Weights of a small GPT-style language model, trained from scratch on English Wikipedia.
Architecture: RMSNorm before each block, untied embeddings.
Each number is 500 + 40 x the weight over its row's rms, rounded and kept within 0 to 999. Layers, rows and columns count from 0. Numbers have three digits each. The size before them is the row's rms in percent of the matrix's.

# layer 6 attention query, 384x384, rms 0.0812, rows 0-281, columns 96-143
049:471501480578492480516527482504495526498485525461532525475520449445483492502539420535452403601502515506472508491504485470542508517452508477510522
063:469485515496476496493521462512484530511419474490510521459560467535519451580591452543444515427446545536513501553501501493534524553517565460525480
076:468532473517480496533534503498468507442596535501529457507409483475474432588498429478543398465464494491537505461553506445503499497404552488500516
064:460508486539502421509476441532537541605383511491494500517412451567501527489537472480488606461506564539528529492548542459518557487512541508513500
071:427552468520513449472514473467463458449576517523542466426476547487480455536533524483477358519439459445521485530476477483512445497483537437449588
090:450554470529514483514511517504491491435578491499528453466460541506512458548551522490524372484429443523542532483492459516477446509426513417413559
094:527503459467496475554520501541453448468584427566529467461456563429537461520526546481494384512446474518528474491515478495497452490497534437444524
089:488468525532494487437492504450539500545466520436418538542482488561514517452447490503513556553524507510453513521488506450520582545565503553589408
086:523479523520525484477493529452532525497440534471474486543478488544493561447501504496501655535556527444476486526455534460539527501536480511532477
081:516505553498459516522504518487528456533461477467546513478462420561581485541439531551524527489502500515432517472458567476471516532490468476414509
091:506537543558526493565494499444561471502507498471527468572465508551450580494521537511521551527479527537521529546489507562513414518521555517562498
064:524479554475478510501507439524480485447421495559550517427557538470522531521500531521468493539512495425464521456493492494542492408456409499404545
103:482537488526507502485542528527523546561523512462521447425524486509522503458529472535534535432553466518476494491437517457517520524493565476477460
118:415551525520507445487497581446528523547577536457420514557494468606443475471479455465526501456559516509496440533472486460491497545570586504610432
124:505515468440462499514443485547439527435475452531514517455500500447556453539506534478524441567487441553534484517544511499498477414453475518509561
111:532488423504527516435532541508495569522503508453492487500546507590446501481402533526482490529545501513457482495431485415561527504542481508503494
107:502558498502465454467425534554510468466485502532536475426557535447552560547566413504509485507446495539519484508502503537520487521485461447498560
103:490488454493485424528507501573438448568499516594533423519477500438512520531574514494480493565445465518505478495533514542492473525554521504524546
116:496446533447449496457467471491507498503487485482449491608484494557504520605433530499507435547502492511481454474494505541506513475554516496642534
114:454477491471462474479490469465454506537520479507503523531470482502519456555484550494516480492459435523466463456411523485508495534474601556464506
111:515398563523492483548559469434436475495555506489535450442525523448511465552498456476470496437511515442545550454432525498547500544458518496383512
099:452511532555523492475538497419531504523546507512569489471536491514517537435540523510450397492511486496480530598534495504411546519467497561551485
119:535510509507452458483512534469480501531559502467449505496500470564445478434496526532550515509557471489446501457481530498486471544506588524520445
118:495516528528523531502536483480469468579517542492578463453522525474522448513500500523486538442496499510472532483418453444557458535464528464376440
128:494570529502527539496525513535480488514460578527457427496492506486481564530551409542451476524475535482500498492527509516513531527500400504458544
109:482648514536548498403512454475518516492515548462501579448506447515542501494462560486509433520488530544469464450513540516484584507497505534561484
104:497459577481491461513510465474508504480538478486538545484516469449477451541493531467569497542501516570505449455492527512527459485451505500475532
103:473449491502520527479509470522482473513498472471557560511556496485498543512490503475501457508565534474489484478405487437566506593454528517422477
107:518474449522515492555543505516488452485468485512484432480516513464480438514507505474469487508512479486507513555548530511496438474505399490454460
111:517442471486466515576496538485406485513521553535501428477504549429555562497486526492409579531513530449566501494523438478533470558490502588466467
112:517434518587499492506505495543494450509499509482464530550473519509603507506436490445480528463476484502509453429431568550491461505501551441500499
128:494463582525528512509544470474499483563577490444490505488473497509472452461534581543509504424611494499458518545483465449506454520460608504438459
051:492477479464507435523452401490506478459535439536478531514465449489496442509600490463500492413427461527549464500504516516463494469532561519510505
066:551437526467469518512432516540542483526476498496438536520548480484520554432456577492492570448514513469494490591484505507428538531610480575498466
065:517498503480455543485540458500541541514429519421584480436563470551531496563540424519440538523492540551476478564511517471490498548562516541579440
076:552420543453451594439484511506512508529484500417472552552579501507491548417475491517423576496556503490480488514452540533459544543560502593527421
061:513513494488497479553468464503514547520459440495474541460518429564468489531547482515444555464502541537504495514477535473494507544530493569527488
058:477545524530533426502469535546555460494465495464464484471481465486510437513545410505494471454467502544514502469537472458523485533569487496555531
078:483499498508460474479521426473542455535474424503451479512479448481495481518510479528474505517492501491460425472438502480502523509501546529529463
084:490488475505540594446491542435550546470442559474504547541538430555475515493479455525485629449485540478542513511460515541494533549507460540502490
067:493469494483461553530513506523479496415493417502600495535548556432546520565505532454503437450515464505523418435475494529489514454394571427443522
097:496459443445512546530520498560455566482490461512476523465537522496469439509577478531488465517503459483502561538515444490521534488437443490449523
097:563479527502426495455466515471537492502411569547520426497506426482546590474481407518474534395491579484475475501511472472501471484518468492512540
085:486509479480514476545504514563422483463480466556538477459491475404505479593539517498503403526474475537541507456549474521475472468423477468444570
134:466571498498465483488514514460534525497491521504410437516516496505451371497505485429485527487475498475515481529454484452486560545511517503497493
092:461502492524510474453529520542552485462493489541483518509469449544537576486528441551476432634508498406514454544513507594448521492469392526531510
073:493539490486515451508532531465526547497564482434447565533469414504466441469386539498502496495499492558536486573547567520439506561485570543596437
106:497462474474496561491525473466481565504564487517570486465502529461505459473483507486419448442562469456486523498519489486489468563539501572457519
122:510530485514493505463512532536473454471427546567559458484525515456506493497539424514487518571447532428542565537521413495519557522512402527450485
113:600463533547500525547486475514505500484546468455517486513525536493587454501466529527479481431617488487486508534455483480545442507488501533441464
116:482542482498495560514466487463474517518477537484455534587503484539522531536479551514560480519495497550467521522546615486483542473519471499586518
105:529503459493518439573496542420525548486549506572451490460544470466494593479554453486450500540442528475516501467521531485499486489464486509571482
117:432512546484510446461503575547538519513449466544519541507515476497427521514498495499475505554418512501486466491561461532497493496521448462567449
097:444529561451527577475455494407497474499523548489540528511564482498537492454464424486512510473475527523531463471552515467512540474519441457525497
100:465463530471521475511514597541491552569511489417495462460440464448456420477515547554494460538565459522480426550509493570503492497496547558420485
113:514544506478476440396495486417531493432500504560587427459531478403520546505496510478456509545446540504526517549570494491480540519565455482531521
114:507509515558453591525515467503505446446393500484465470495538524540472524502524475502473492497498520513549512495508497547497517476525419494452551
108:484439507504470472480484496461476515541586507482503516534455499474558485480516442502565524464494478508507455507429487505495508533486611484492503
128:476596467509493505416507493551564519471456508542446518557492525515486570461479451519471493543480476486538483457508529504526570487553435492571538
099:462616450574563498447525474436449569504538514505505531453523528530537521500410578542526425479459470533494558467495577499528483531571520532498474
098:440439518550500500489399465451573473522541509510426498598466499524486507536528468510523466476490453497434466460430528519496498523483475452579560
122:596457474458492386530487462519448466465559471472516458476536523405608442471512483462484524473516488466494482518457472446579494531472496530490565
123:505479525487499600563531503506479513480470465537422518529567542538508509505425485496455554459446540440551517506490487556498488524488407523437469
100:527561480470563470518474486466497522508481522512537450365578517487512507518465433503464466511480526502482482512525485483524495522479330465436565
058:470478513546527500438568565447499499540531462459428485489551556516447448552520481575497513521468500527509561483499507509589483546487530480503529
069:519506483588516478457593537524544497534458436435470514483459465488469432480462498589537561506465462472474574425496517496595530500528483502463552
083:512509504609518532389468543531536510523566423434473463525499510502458457516494479578550480514436528513504554485530541523530522484443449540466511
076:468468554480512482365541445456478550521417518430461539445466541504440470482532549538483508490477567478475463501495462480528451514515454520479543
079:463502503572544513386553491515500508481591471505523453499491582486446477536534479579504462480481548498501580505470488590546490596456540553454505
083:482530443528538477441503572489524502504479488524536462536508497454470507481490465534540400457470522476513560505437530521545478634404487462457548
085:540516489534511535488485557541425539431494428485479507493485593450508475476481499521524466473469500473511566495441506507601505577476489496489525
086:448464506520480515446501475478486482550469473496479479470413523549454462488602471515416652493526503510460482529499466490429453475592471567467535
094:505488501422439432573488415525500525501458560523521576477541501499534506530518495414524504462503485483489449543495500455476587431518498506575481
106:485472484539429429510479522514584526592463520515522470539492463515475490486497459573508567478514539514454504454466501508498455518462459468532538
098:525482537485384432489528408504500456442469563434512498445450447458482570459472514438394474504553469517526472530551497537525489488550530477498544
086:440429515461489511492492417504498471484473521524513538423507552479524520511408574505461526579533519425494560489546501538514429464490487465418468
106:461445448492484473514550525475495479555496473402534458439543511478466486451568500616492537527580503463532499477491436451546513510459512499484456
102:461565516502481436513478519487535544505549501404453518621546483454473447519508444487523463568548507493515511465459423455521556496499536514506363
141:516448504550531558507479504487472518468528465516532462440449464487561469503485512535545514501480481537508521512526530555541490466493475562514597
125:539513498485478430512550544458520540517413601489547480448492471486511515526495468581518547543584506425497496472495461521516453470531518477471587
111:536447502453502433448476468537482509444497500540441463470480496475469470511466404528489490518453517541487473450470582539474397513489503506527504
103:530476462546491479529526472525493506511459584563458384547407467453439469510594465488517487492517485531525450441523495457500507545497467484425529
126:505440503538491442563499399554471485503485498492551492431436508496443504520562495427535471492511467474530458484478523547531550491461477494535451
108:513549451498524488484511507467480541466561487508505546499523445579487460502494515467523511541474489529503512442485554504534547508433497483443524
118:442485543518456565518555425488574430493552548464461550553499414561501481466503492460498446495475498526464548472535488501485465509487540464488589
103:437537477554516475491487486392461491498521532456408515494529564414600437456506515537520517483582458488419515461464480538515547458527451494504506
110:543566524500440528486597501539517505486430570513496491500445501474533515524604511542461491474513487509490499505493450546503499464527498520459531
097:472516513536575535515527537451532511538519482472458545531533476468526465496511543610519535595497495457456566517505497578535471539471535438393505
113:500603519519484510528536473542516503549458538532466450510486408467471514530563429537432489472490542466476540547515543504473514517451466525545538
116:433580524484463479526502482489513516545434559529491536523454403510556493510443554501461518587463496454450513537524445495508527495440534489544525
118:506507460515447535493520576516486490493482519501460606417473550567492530456485529465442503438475462492504452481475528557539427526566498508486542
111:451539508461456476534481429533492531555438492485545608462553579514486510418502468460459475495527493493490444441488471538525519463581458490480439
113:515509453536499627513525465432445542483475475521456407546525534514484512541512510570556565513500479483464556515507491494516423552458524474417467
117:484519487475432543471519463401532538501461508511468539469584523448542495539471561572430535547490478451454540531508497518510463568464511524553513
125:447529500473534493460492506596454442464494434511549503532491456564501463469324438504478492562422527585545436459438562560434488484540525489468512
100:442527443595510500494496527446514505516459461462463571505563497535492524460565544492466570492474430462533514528529497500449486576581498500470460
058:452434488586517472429595483540516493540468399431469515533471458436418463536510508624537540518491509511462564493463509535564546499482474534451507
075:548487518481459459594449423518462482481497513570546522510529413510551577509508502407484477547567454422479401501540505504468544413540492501488484
070:486461504488510483422536576443495514531478485476542561535433535471425466535485494538500518422499493526501566499438546491532509523547467568492544
080:545521501420500484583490477492485550539433553519478559472514462527571511449486531413476588525533506459499416514538498470442543407550500516529491
070:463520512421476478504453420466551548553518488447437494483497457618485477471475424446516538471449541520463464479483471434495506520555524548515571
071:482552493443489508495500483520520517516481456434489464479460507555427397509516430551486523478432545510475506523452522439499525608509491589522559
073:476397469447476471408505446468548534491552450447501521452405507491486500455478486510475527546433525532446469551488449459459497459549527496477559
086:445512572402518545519473454486528519505450575485540540503529490452520468548466497451540502505539482484562437574523481498463476451597509504566422
086:486569467505475486566490478563519485506489436525538492491509477557523548474410524502573476447503461470507482474539506510518534477450532428458551
116:460513482553495461448543513521457465440536436486486434513502468474433502444602486551490546535512473506545538492551495562521543481434510486428504
097:524413530504543489534468535418462513551500439568460492461448458474530522513403559460455483498496534502498533499534507478440463534490556525531503
088:506490485517553525487529549505445494480472426503505482448496472507509471518471490553471513445456513516551553482509506570488438529466455482469546
119:475612450507456517460508518409535574454583512488477468557489460512435471511532436530539537489541494446499494500447504474473516632419450487423433
120:548562475470447498452535458515514447461462504560441525428498473550499529461475471457420446500476485477521421488526555477439554538590476503507574
079:471487505540544528475532521464518513478489483486407469540471497443496442527529462498470505459468487556504470588518538524518525457471489588556468
100:490518459530505591513472477418460580514459441526469495490533524479547493405579486534442547518503474434474551527495489512490501534521543543493472
115:487520557501503463513531516478444501492512534472518462476518484399507450516532462542477557498546553470554503527481445508473461524466511514481505
110:488443470518520488461496470464516574513460466502544478392495520418510427514514488528432542551590469384517543548521480518555449505508536494479485
117:524451542537522543506515536530477546601486519507414510484520509491484501486482452574490516427612493534462518458481574449502489484528499484553505
125:491532506451573577448515493450545495506463494462459518458504514568540513559466488551504522536512521529465491482444487521504542466528513456480516
122:430563485510472519530481545496520473520523483544504552523535514470434574501505488511458471590523480428467561482502450498459566474471446531580464
123:500467491481495438538555461549463492582533528446511496533541501490476509526455477511434508485498526473560539473446485468493479553487436484558423
113:592507555593534508551570551444528549475517497553519442504505445490476472543545458497524501525534499501507482485454581586553510524493512530434580
121:490497520502508497429497485477434498473463519510498452472489449475547616438517564497433550516433490475483500534512440528475411470510429520460498
125:508475527477529517517488469565487433476532563494504423590473480468511547517545539475447481484483580590500526541557485444404541568442558494551487
117:546538469531494431468434512548536543448553514466541488433498474556529443496470431426573448485443407469506490494501470475519578473520487531458486
100:458476501437473430458507530566544499493478527528490473522526524446497563509420482437459434450478486567563429460480532416496521455489495518618516
118:427554533468496510523533505471462528518548529517501520544516490538485448559461493511539525580508491435507518485459516519450455486536458514519489
117:482519532477490616488461407422500511474509516536484490506562493467538535525517469469546411522465420540538493501513510496513519447498566449562590
119:509507464460485498461551521464528481531544437490537447500516453519497463548484477550488532524529439518493507524483481538514529456481528543430488
121:582419480528477554502534527505462563554507523501522487491413492550499500562438485616510540505534508478465514484523463547520473471525420543500482
113:556568480482494528510468528503533498550468475460533475473613437489538473575488516496493509501490485556513505530545447514496430584439474453437478
050:557556491431519468511527541518524518522519490471362490520470556534540488400569584511557542571501523511464525514581471511464493452457493489491508
059:509480508452465458527469516537444402500540461472501470559454481489503448472585468486549432579513549447493502423565462561436470466548449528531526
089:502482441536520499555484438488488486508511433488552499518479436479583517434516445537448372533505464531530530526497480474491476535528513503487510
080:520453445498495506450452473501454404531505482454492452543431512558468547510555393540470504482515543516501539513462459468516465537520472472531541
082:524565506521535503533580580525456507454526476519435469464475583462532469436600531535530437518480437506536537527534474575515541472461590487427517
079:524608497511561468539552612470452516465596528545437569449399524462518429448509526496515452525463454511531502504559529568486528495459556533451497
093:531561449500525430538559506522430556479564447527468461532442489462546456414536580526524444532505464529519515510526469506516474517513534445515499
088:487518550592510458459447457462571444532481537436474484514485457543470516544478510467462546502536538471477511492477484494519519518477481501527481
086:494420500467438492455465462480589493560453498492527508472520510583473553555473453491490563514489533466483472483470489471511518522554440546565486
087:438453462504497520491519506474492476496469469478565499491507474497511563522452538573439520466525513566459513470512493379481495541551470468448487
090:479536526478489491443486468463532498528500545446520508495424469538452481479489453470479544461507500501533488489485532450426564531539523494537510
073:515391526491494476547516448495514429478499500515488521464463489555517504445436576518502511528550445434488532496582483436529499456451504495478473
108:476486493449525484510537508458529519556526531452505521466450485588454434459460537512550598485531487496517455502467541453457538511575483457451550
103:454499550536471517443511572468521491556549533468458523514523489544424460542498444470508466503548534549492504524469509488486540524521567499551478
129:499485496466486506526450476511460537460497450501496541448466498480569453524488558461523474479482429544551490524550521524547474445475490493537577
099:472539458446489502460503580515512515580492501401456487530517537589434449523457538479507486543508531456450467456545528479530512510593540499468493
115:568438481451454422450404523549534530464499537596547463499570500469548549548469417464486495554466460526506497522466494466507470544543491498537505
114:542497500508413427570528530582474433531520590517506413559466521473546528541573466470441477568483503517475509468486470437551435549549492463525530
105:507425566511485502537490523471488458511553555491493445568413494558426584529439515542513554488476496533517493478533498567534488466528464500580476
116:447527492449502496488484441507460469566500498502479549456483528569521511551477568530545545494491477560541462453501491514551473530542577517506501
101:449464504526518548481531408507526493471489472487564491421490504434517545477470478517431489470533478483515551509471479558509511587383629501487593
110:464511547499504499487506471439508509539557467457498509502481430516538466519504549508500498456485519534481533584463563518478556511503450400539537
103:475528539440481484529477501512527478532473514456463534547416458520428510495465511533566592475535501491527471432479539477507479493535534499484458
101:462524538566517595500505528532544469573410464455529546416582514490539447551465502511468509552472535540490546495509450507483521496505582508383556
115:509528468513467485483494476556505516509454575510490425528465479452546527485510440488451505505530564481518493458463511453531490522484505526476457
116:473542538503502502416507500450478495505570526452457524489429472521565488489497517556508450543530471509447495511527517410535566452458533542524445
106:594505579479510559535479494439484469566548537459471513482539489490490447545506442492463436521468528526502453514488544506540512491539470474432498
102:456526517460482622515479447489517489517518448504485519470531477473479534446490524525530527456512483466507515537497490578556536532472488489456545
113:552464486576525551580534527519503431481532490463428444557482523476524515559499525446395461465506520559480523565533492444484448481480486478525458
117:498495409510460511521444516532506451494497563518528482488535555392560524499475489485408463546568503481503503492489468516534508592430621609519490
119:508453462520543564502531518529490458523457498468481512572552574537461499416443482533543517435490470538535442514496515587494385446491497506514512
110:450530543547513518557510487480554518537546482407477595490474486536452490442551552579482534512544474518491515508512536526463541521538535544434524
042:528599466505502548537429532502485435462446454495541469475503525558466515576487517470529547517577555507483554565520488458500516479407538471523498
074:494544556489518493453509542489544489483458502542419478463564542543462442537482564450544596500533521487509475486499523462488540419474420449523468
075:507443543492496494542484427535510486476492473503546490537449482473466416507541504499456475550495527449500473437499534506454451486577454489556594
083:473430496470495517421468422490513457501425507476593480509559465507480541555517476493485524498551557436463477484454482450488450517547430478513498
076:472432500491486472520479443491488485519465481487531473543504475554498551497510458512498445532541543491474525454443465473507462559536478489536530
070:518470437483484473497501497540469505529509503491490472566456482557482535378530463486481490570452509523462501494478492522515447498494519521536522
069:478509526593444511461470419469539436557497541458458509515536523528513468525492528531467481551537518530451478549422510518469513458492514551544492
080:490445506476469553491445454447533484512388532486559473510568526486555559552489484512500531435484572424457458480466461469543496471519438472489505
075:460480520535488482510541513473443509466537497549540535461440487476481477471495534503497493473497486523535472500550555510518484465462530432471507
084:477445449484511550523508567536476515527502458455472563490532523442560467483550536495491462506532449540529494499508473512455522537481507499447546
100:558518497484492526434515545477493543500535533519531504456511468462495503432471444443473551474490512531519496555481507479514502543496493448482486
087:513503484513555503511504493534434540432516446564532526488449463421493480498485562483481434445479478529553478502602515525507475452457503492482558
109:459512423494471585525498500472567521478501506467435456461489481574465395501493458471548478497523476495543454526441489419436561581486468501475533
095:517514466468486484407467423478428528517498517560536498514438508534451567582495523514468422532489501413524459535514476492458527535553404514492519
067:459453462447510425444501430442496561472485458410501481537489472479476533574484463489571498447478493524524506558454495510548480535538499437607443
108:471465454532536593514471468502494530534546430525490535448460586518475496439482519510525463492554519528486483484497541488522448489496587545436520
102:498517441494445467517513562484464492450462568550441425515573536461533450513508517411395453549510523476515523504496479457494579504456444508487483
108:543491509598531588521544476565495504528478456500530491511488508515526521468442538543532515503554480523498551554521498506567481465495623547490538
113:500470481470477567572463473528427551491559452549438516586499515510554566508539579468535586441494467551452463451504567453515503464544512482584504
101:487486496470490454506492515448508528554533505565457511535503512522529548484509515496472447576503521547458473406504517532431479493440479504527483
116:549499459417498467499447551535506452497512534547512499510441471485488556532531485532496428567499485476496517521554487426512480535509471522613456
102:467544507455482547439487464467473498528490546497478436509565516496481483514598477510462546442448501493464504485431416478542506491598455446496511
099:488524581519473451536544514487492570518525511498458527465512473528424477545548566471481490467513478553495461512513539574542496507489511425483553
102:494498574487501475511485461419533500499488523511483451527473542401516502498465516451469491519451578517464558490512502407556510478507443539510468
108:538491453535445553534474500442508505473441536542425471520550519503491530523494526430463534482523560509488531482490472432474480493484533538452483
111:504439513450502443460463508483491539533535505500592567426459500505523516495517435603515492505495434487507463476522462519524516554511530470537566
116:529565491489447483444434518515494536499520540540486479572567472483497560479485484507465456505520458443496422441504530502521557498555359504579471
101:469427570491439522517474509532517531509575475501459556518570511521529499481485559497482458495484477509449542534520528542476464484472464448499550
098:508451562494528437566489457470536536536481462520501498492461496519488543495463558569510517568507431527502522474463508586512458517532525478507489
111:516477479474500405445480448497463479425515500507575470380539522445512467506465480504462487557458475499513493550519506508482491565507505544509564
101:513448524528501591603469554506476525489431411533451454557548553503498519494432455491505550483476510462538490520478382488448454535508460548456508
109:580498490514574488483503504540474500487513535524501521459535503527504456553540512502501408438536509462499523541465527496513489494429451461500576
170:514492523554535568477498529537538508471484455400480531492440408506530409414505480477525517552499517539541578516463490526563481515472553518530602
094:537495550567502530472483454548478513456470452477468457511469429498496431451458452503489506527494483591547552484467458414539501569445572460485599
117:504483477520518552443493526576495516472458463505505538492423419476539439449489498458548497528504483527574552499458514495587534495477548529494533
085:564483502514516530373519461510471520472492465496468509487498463553493526538482461532543471501476487578524563504476493434426519583464569501506498
097:505562529508523544482536534526505479491545480491486504476542466517513435494530530465558547516458494545547549515469492511559499498458535516495565
086:483489429530553531465525504511532531496533484493495532508487459511503490468546536459579556509481460527514572513494531526556559462479503507528535
093:526484533546491524468459529548519470529460491434527538515496501506478416454507525425543485524484546499486535507472487562615435474421468483538548
091:514483529470520509453497441525407501462546502477505435516515544504511507529517488515518564511510472469498445548534453427485529521467447547517425
094:504466506447444485495472497535483495556491531496443452540558523529453523557501489498508502514541502477479457461528479450465500532504485504493487
101:491384481540475485440534537454562521496427517415538565462528515425456422469514460467521531497521504514462572471489483523594471468494535411514568
098:537464505526467491437535504590548481497470522440495460479471588475483468476454377471507501530549526519519479532510488487481487469421524505474480
069:496469567551482551433560450541524463464541486530524500526493555419438526484492577482469519536539568453477500526538434501501495511444447499442427
086:550525443516512440512524481507552468507492434429487510525454447529517468405519473531532544507579447532509501505459468479511457440436522439442516
085:494457447499547413580484522572497457466524491526416480472520539526459512533497438467500501492498441523446462494512521440473501468446568502426450
148:473560460526505542523493562475454544435503470493519505491480452500547456512486527473556526519422435570549515517505579524542506484502505528555572
096:502591390533507453535474444432504512568519535513522413546528543459510541479461492484506536567556448508447515463510470500497436464503537511499537
101:562518469525519450493528421514474443509423509473579513463535523413550511558449455453499524521528531504556453460490551601487581470505419478487519
106:452538469555516523499464475501565465447475492468454518535567564501500423510479465458552463529476490478464567474481447535483467509489519387456520
099:514437557536484525539543461463591453545528490531477470545491476581510496501512471539547472498502488481513481513489515493491530562480459484509513
094:511488443434538446523483524416499464508505508498410531498457480591436469448526496520455546451426500506497501457512493530482504534501409455507517
102:487630491498506545535466521470522508491456513468542580510518494517525561465428507464492454492571467470469523459510506490533483490491464564540541
113:461558482487517472506522496517475508494588480517480508472469515471533485490548502526527522473516478484452463483508550505499474494477533520432438
088:574559495581501508533467513465446486516567498467508518517476471499506558543504581462535504446496452526485477431541483475467518548509531534500565
086:463570474499546417508503525419538491501454509464461566457468490505472452508547467499493476497506493473470503452477480470463497506406577522432458
096:468500498497485576568576454503500495513457487515490488488517434448523414500623486528446460468566477503502519513438498506476516578523545552510430
107:423478521462487506497496450501554469482508453474560530558476517514538518467498478496492580444486538446474523485462466435493506422462593552489502
101:435449480545425530542542501545505502492512497580482554472487421500419511480456430501440436537497517500494511529477551505533494547482494535505508
105:498494512498466513532471535528499474525499510513499470533490516430424508384591507494481491525558496494483481467478492518509514459516537528477485
093:474536506465524487544427450486492540479469458531393455504443482469488524484522545451453510470543456491455489482465481488544476483498474444497503
091:510533498496506542544528552511458552496476518481439526511530572485461533499571489461471533471542573489477480494503492477461479526499513518498415
098:461520463557424503528534539468595495437562432403545458471487470609473504551365535527445549465524557433535464460499505549467439523553549502481497
084:517489491490510418531481452493458473474413538542451518529455473503488488523626561466461498492475448493480460541469495486500496462492500515521433
095:490511505579511597490542437517502486469483517511457498512498510512530438422458463543469476510526515548479555450477467502557521571500536461513555
142:498524457491467450540477427448479463526504499549528484521524545521506510521463465486440441482515494480475398483486454501423503543529504468423472
091:448472508510483526511473469506527525493444507466452461488508567463491423480521522526425510514518543543490510450461453506567458557522469481440533
093:491494501518497458484495458490512461543486436522510463517545546521474540499454507480437427555516527489486441522486494526388482549555507500470493
089:435480561524470508539494465459473482535538451511481521546565632577420497458544554468450483478470470536483456481486440523467522527510471474508492
091:551445527496487538492489557442482529490492477361444528513533460492494492480483465496525502524481500527487508482487542541543513532405568470501522
091:498576491528481450482532552511525501516466521444493507476524490439499483493530436553549477425475516513536465513494532522567564504487511559556473
090:432485490425481426581445474464522459537541533519484532485587578508481561553430477535442497472490485451484444420487485478474453513466462465417460
084:534532512526518516457551465530510533557547527468514503556479466507538508548515476480636590486502476491494460480522474472496547469501475510429475
090:554503512531503451472558468535481535519457464493416538555531472491546462445508479504483566504586465555513504501496407461553550442476543526469496
104:538492537481548519507514538475539516413441484497534525466425469506502522482460474464447510495501590497538485557520510478522522471456521492487524
096:479546549564521549479482546520463519433507466534516562498517433476487462487518532508530529517454496520561538531490569553552519470502493562576556
092:468485502490482379586494509432471456491478477526445469497444471514447481527488483465508506516541427430468493483429510455477472537490546478430463
095:556421473496464533439474509519544564501511477544525451451555483508529585484480431520421506537458562478519449476507511531500484529593433497477508
067:484463541569478491503490552476483526455526468478445535496573484555535509453427549447488503588425551493537485510549593590584456506563445514489560
110:461574470478486446531421486445457560516527459538442531502523586430527472472511474568517525470486506502427499474504482471480495493495536492469447
085:508471462482489476528437523491444437481511527496504509428569539475463463514573516504469496466537508506456500520480461568504562493374523526505449
101:517412509504477513483513529505487527561507428472511482516546528482498441462619555518431539504539496570487491564519443576525427443513548502411521
092:461434542494443423474562451519511521510503490473451512450519515542467479511488492509525480499526530506497483470506489450506472445505455452426511
100:459500526514497500448541398479531416477495530498497490533512495439516512529564549506496560478539542489494514470504482534439487509494427497523426
100:507482497473523492465452451508425514508516521465553499458467463457444488516518474499471470500503506452495462579549475411476487486475539505586528
095:471458502486508473525517474536504516498530483483494521432438517510426487426540552451463490455422537484477487478542441463510503510483481459491471
094:504552520469539422576469581462513472540519474509460563568523501548473490520438509539431455536449456503492471474484552454549491546523464475462518
100:472517474510508483498451456553519498513456532496547519506523486468511496507529482482525502514537564464509546514491500461515479511487428492406428
092:461570472512542566502470482547464508523396498491482542489537511512505503441492435507462476471549549540492468527444500436472521562530574500479489
086:519457494618497470518465562528530520460533486533460466448497494595512437500495403497512505548424420479479438549536522502585453529547507502549449
087:536452509488453604442558494544497505554520545533550503529553479520510556528527507521541534530539565506532471566486486511534501477571442472552544
103:434488503520565508503493503471513435472510502459577468480556502486489514536525504510513510522478477485486492503510512414460533490424584504517448
100:465501569513465528501525404397533515537477492488441505509507518539456480545562574505518457533471457462562510507444494514581465544561463479493460
104:470547445555469505481485505520497529521501478582555509489534543504573519498391529522540448567526408552521521543497512477486441501477505528511517
100:489519548492524513546435572455511497527490529538487577494445476510500538445490540442497530510432486472466451540486524490507404526500504521414564
099:520435511511510455538435466520464497504436432520534502441513450515563531532559506484432528421462524527451441480533463493485556465432460502486428
237:529513423546428496560483496486453506470567524528508450510526502537550492509489495492460484500454368588455455443476516446514496504480534461492473
100:498470465553447470512573478566496460477483511441484372540454452527489495469525460504495518470443463530522475479444500435603431486466542443468533
111:499475442571437490514474521469464495483492450535506501514525518538555472523459507509542536542416383533517522461493512467502508518546517518518472
101:506446458516502497506494429503539438491495461489492536568485550529532555505522469481475489527499507541488492516557475491492509494495509438537541
102:530534422574462537458494479461478474483508470492513463530490496562546462470555492487508557459425444572485483440485482548517485477496509501537557
090:519506426498493505440472486438510502428528441520542535522547465596531468457469518482500466470452401521517493476480518491511507509439465490490555
102:540511460437514522474371495549475561499510485456455500439574526520548497525422484474592401448450479555512466447421477403580456494470492498560447
088:460524544570443466450502458536464525513482511514531458568495538493462492501599449534422645449527509504511447483480433483481481443549442534533383
107:510480525456532505478453462518532472553441508511563554492494510484513553489474538472518490532526499481485526545551484441452498494479524480555519
108:534413433572551528487498522424546504503509464459485441488487495512468448527480500532545512417478480521445549453502504529484452492521502495540537
100:447498546506443521515523422524496427445474519506482532446533570473558524492489508498443456525557480548498430568469531464471520520461490471516475
078:431500529503560471479553466528527453537494459496574512479494530536474494488486451498489459539500516505500539476516456453465442492409452447436454
083:509536443531512466580513466503581503485504494493496505507494500523453469450543490496457539506463492574526411503509500475520557533528486419557530
083:429516537475542510581504490535476481510551455515504533451485475476487558456468577497484521496477467564484481611590469547492500444465568489491436
152:508473422540462501560454494507485529450521493537477450500508457523560469516457509461530507505399393540536472494499553522576508475502489547526542
106:420499499510445550588536487456535512553460575532543561502529515521439543509424524518504492636449538457528473526546507551500469474525501501450478
104:517558435495511441495616450567449527472505568487575473505457439449549559523427466494514515516517449540498409441517512509481552517487457476483523
101:524534475480499573524492425511492485515500500472465491563531514516516493449460508469481458532481466538479442535544581470512502437521538497468532
098:450457494503531491548489436511539427531535466528487453515461454565425535538534428497486490589534487489507486566520472502479518525471476540450521
097:465499523510547437546471459487467532512542454454515583507540463564476532460538462511534561476508507453507552483526536489511514500546480545488454
101:498476509501486617606618488489481459465490579530515513441500476525530488496516534495507560498517449484460556489472540530496492493510489574506535
098:497511547541508436502477563494487524468540458503498493515464475451477497495540507510500591556526482469488524487552492549481512500493566484521516
105:578529506567491547515495531567514535473526512454512540556539560563489499526548510464496524490468483569510545492597444535518465511515495452585527
082:453539463514583496515518486486468460502468460478414554478465453541393452414531542513447507515505491492528495534480470490559511503561533481460511
094:474587487503513509505570510405388500500455498508443439554467483481442450494627479551421538486479435494458499530464497450474502515554527523501537
104:526549457581492459489491519481549494523404458545541479505471476492487514431490503510443524435531494475498577454460498536493511515492452441532553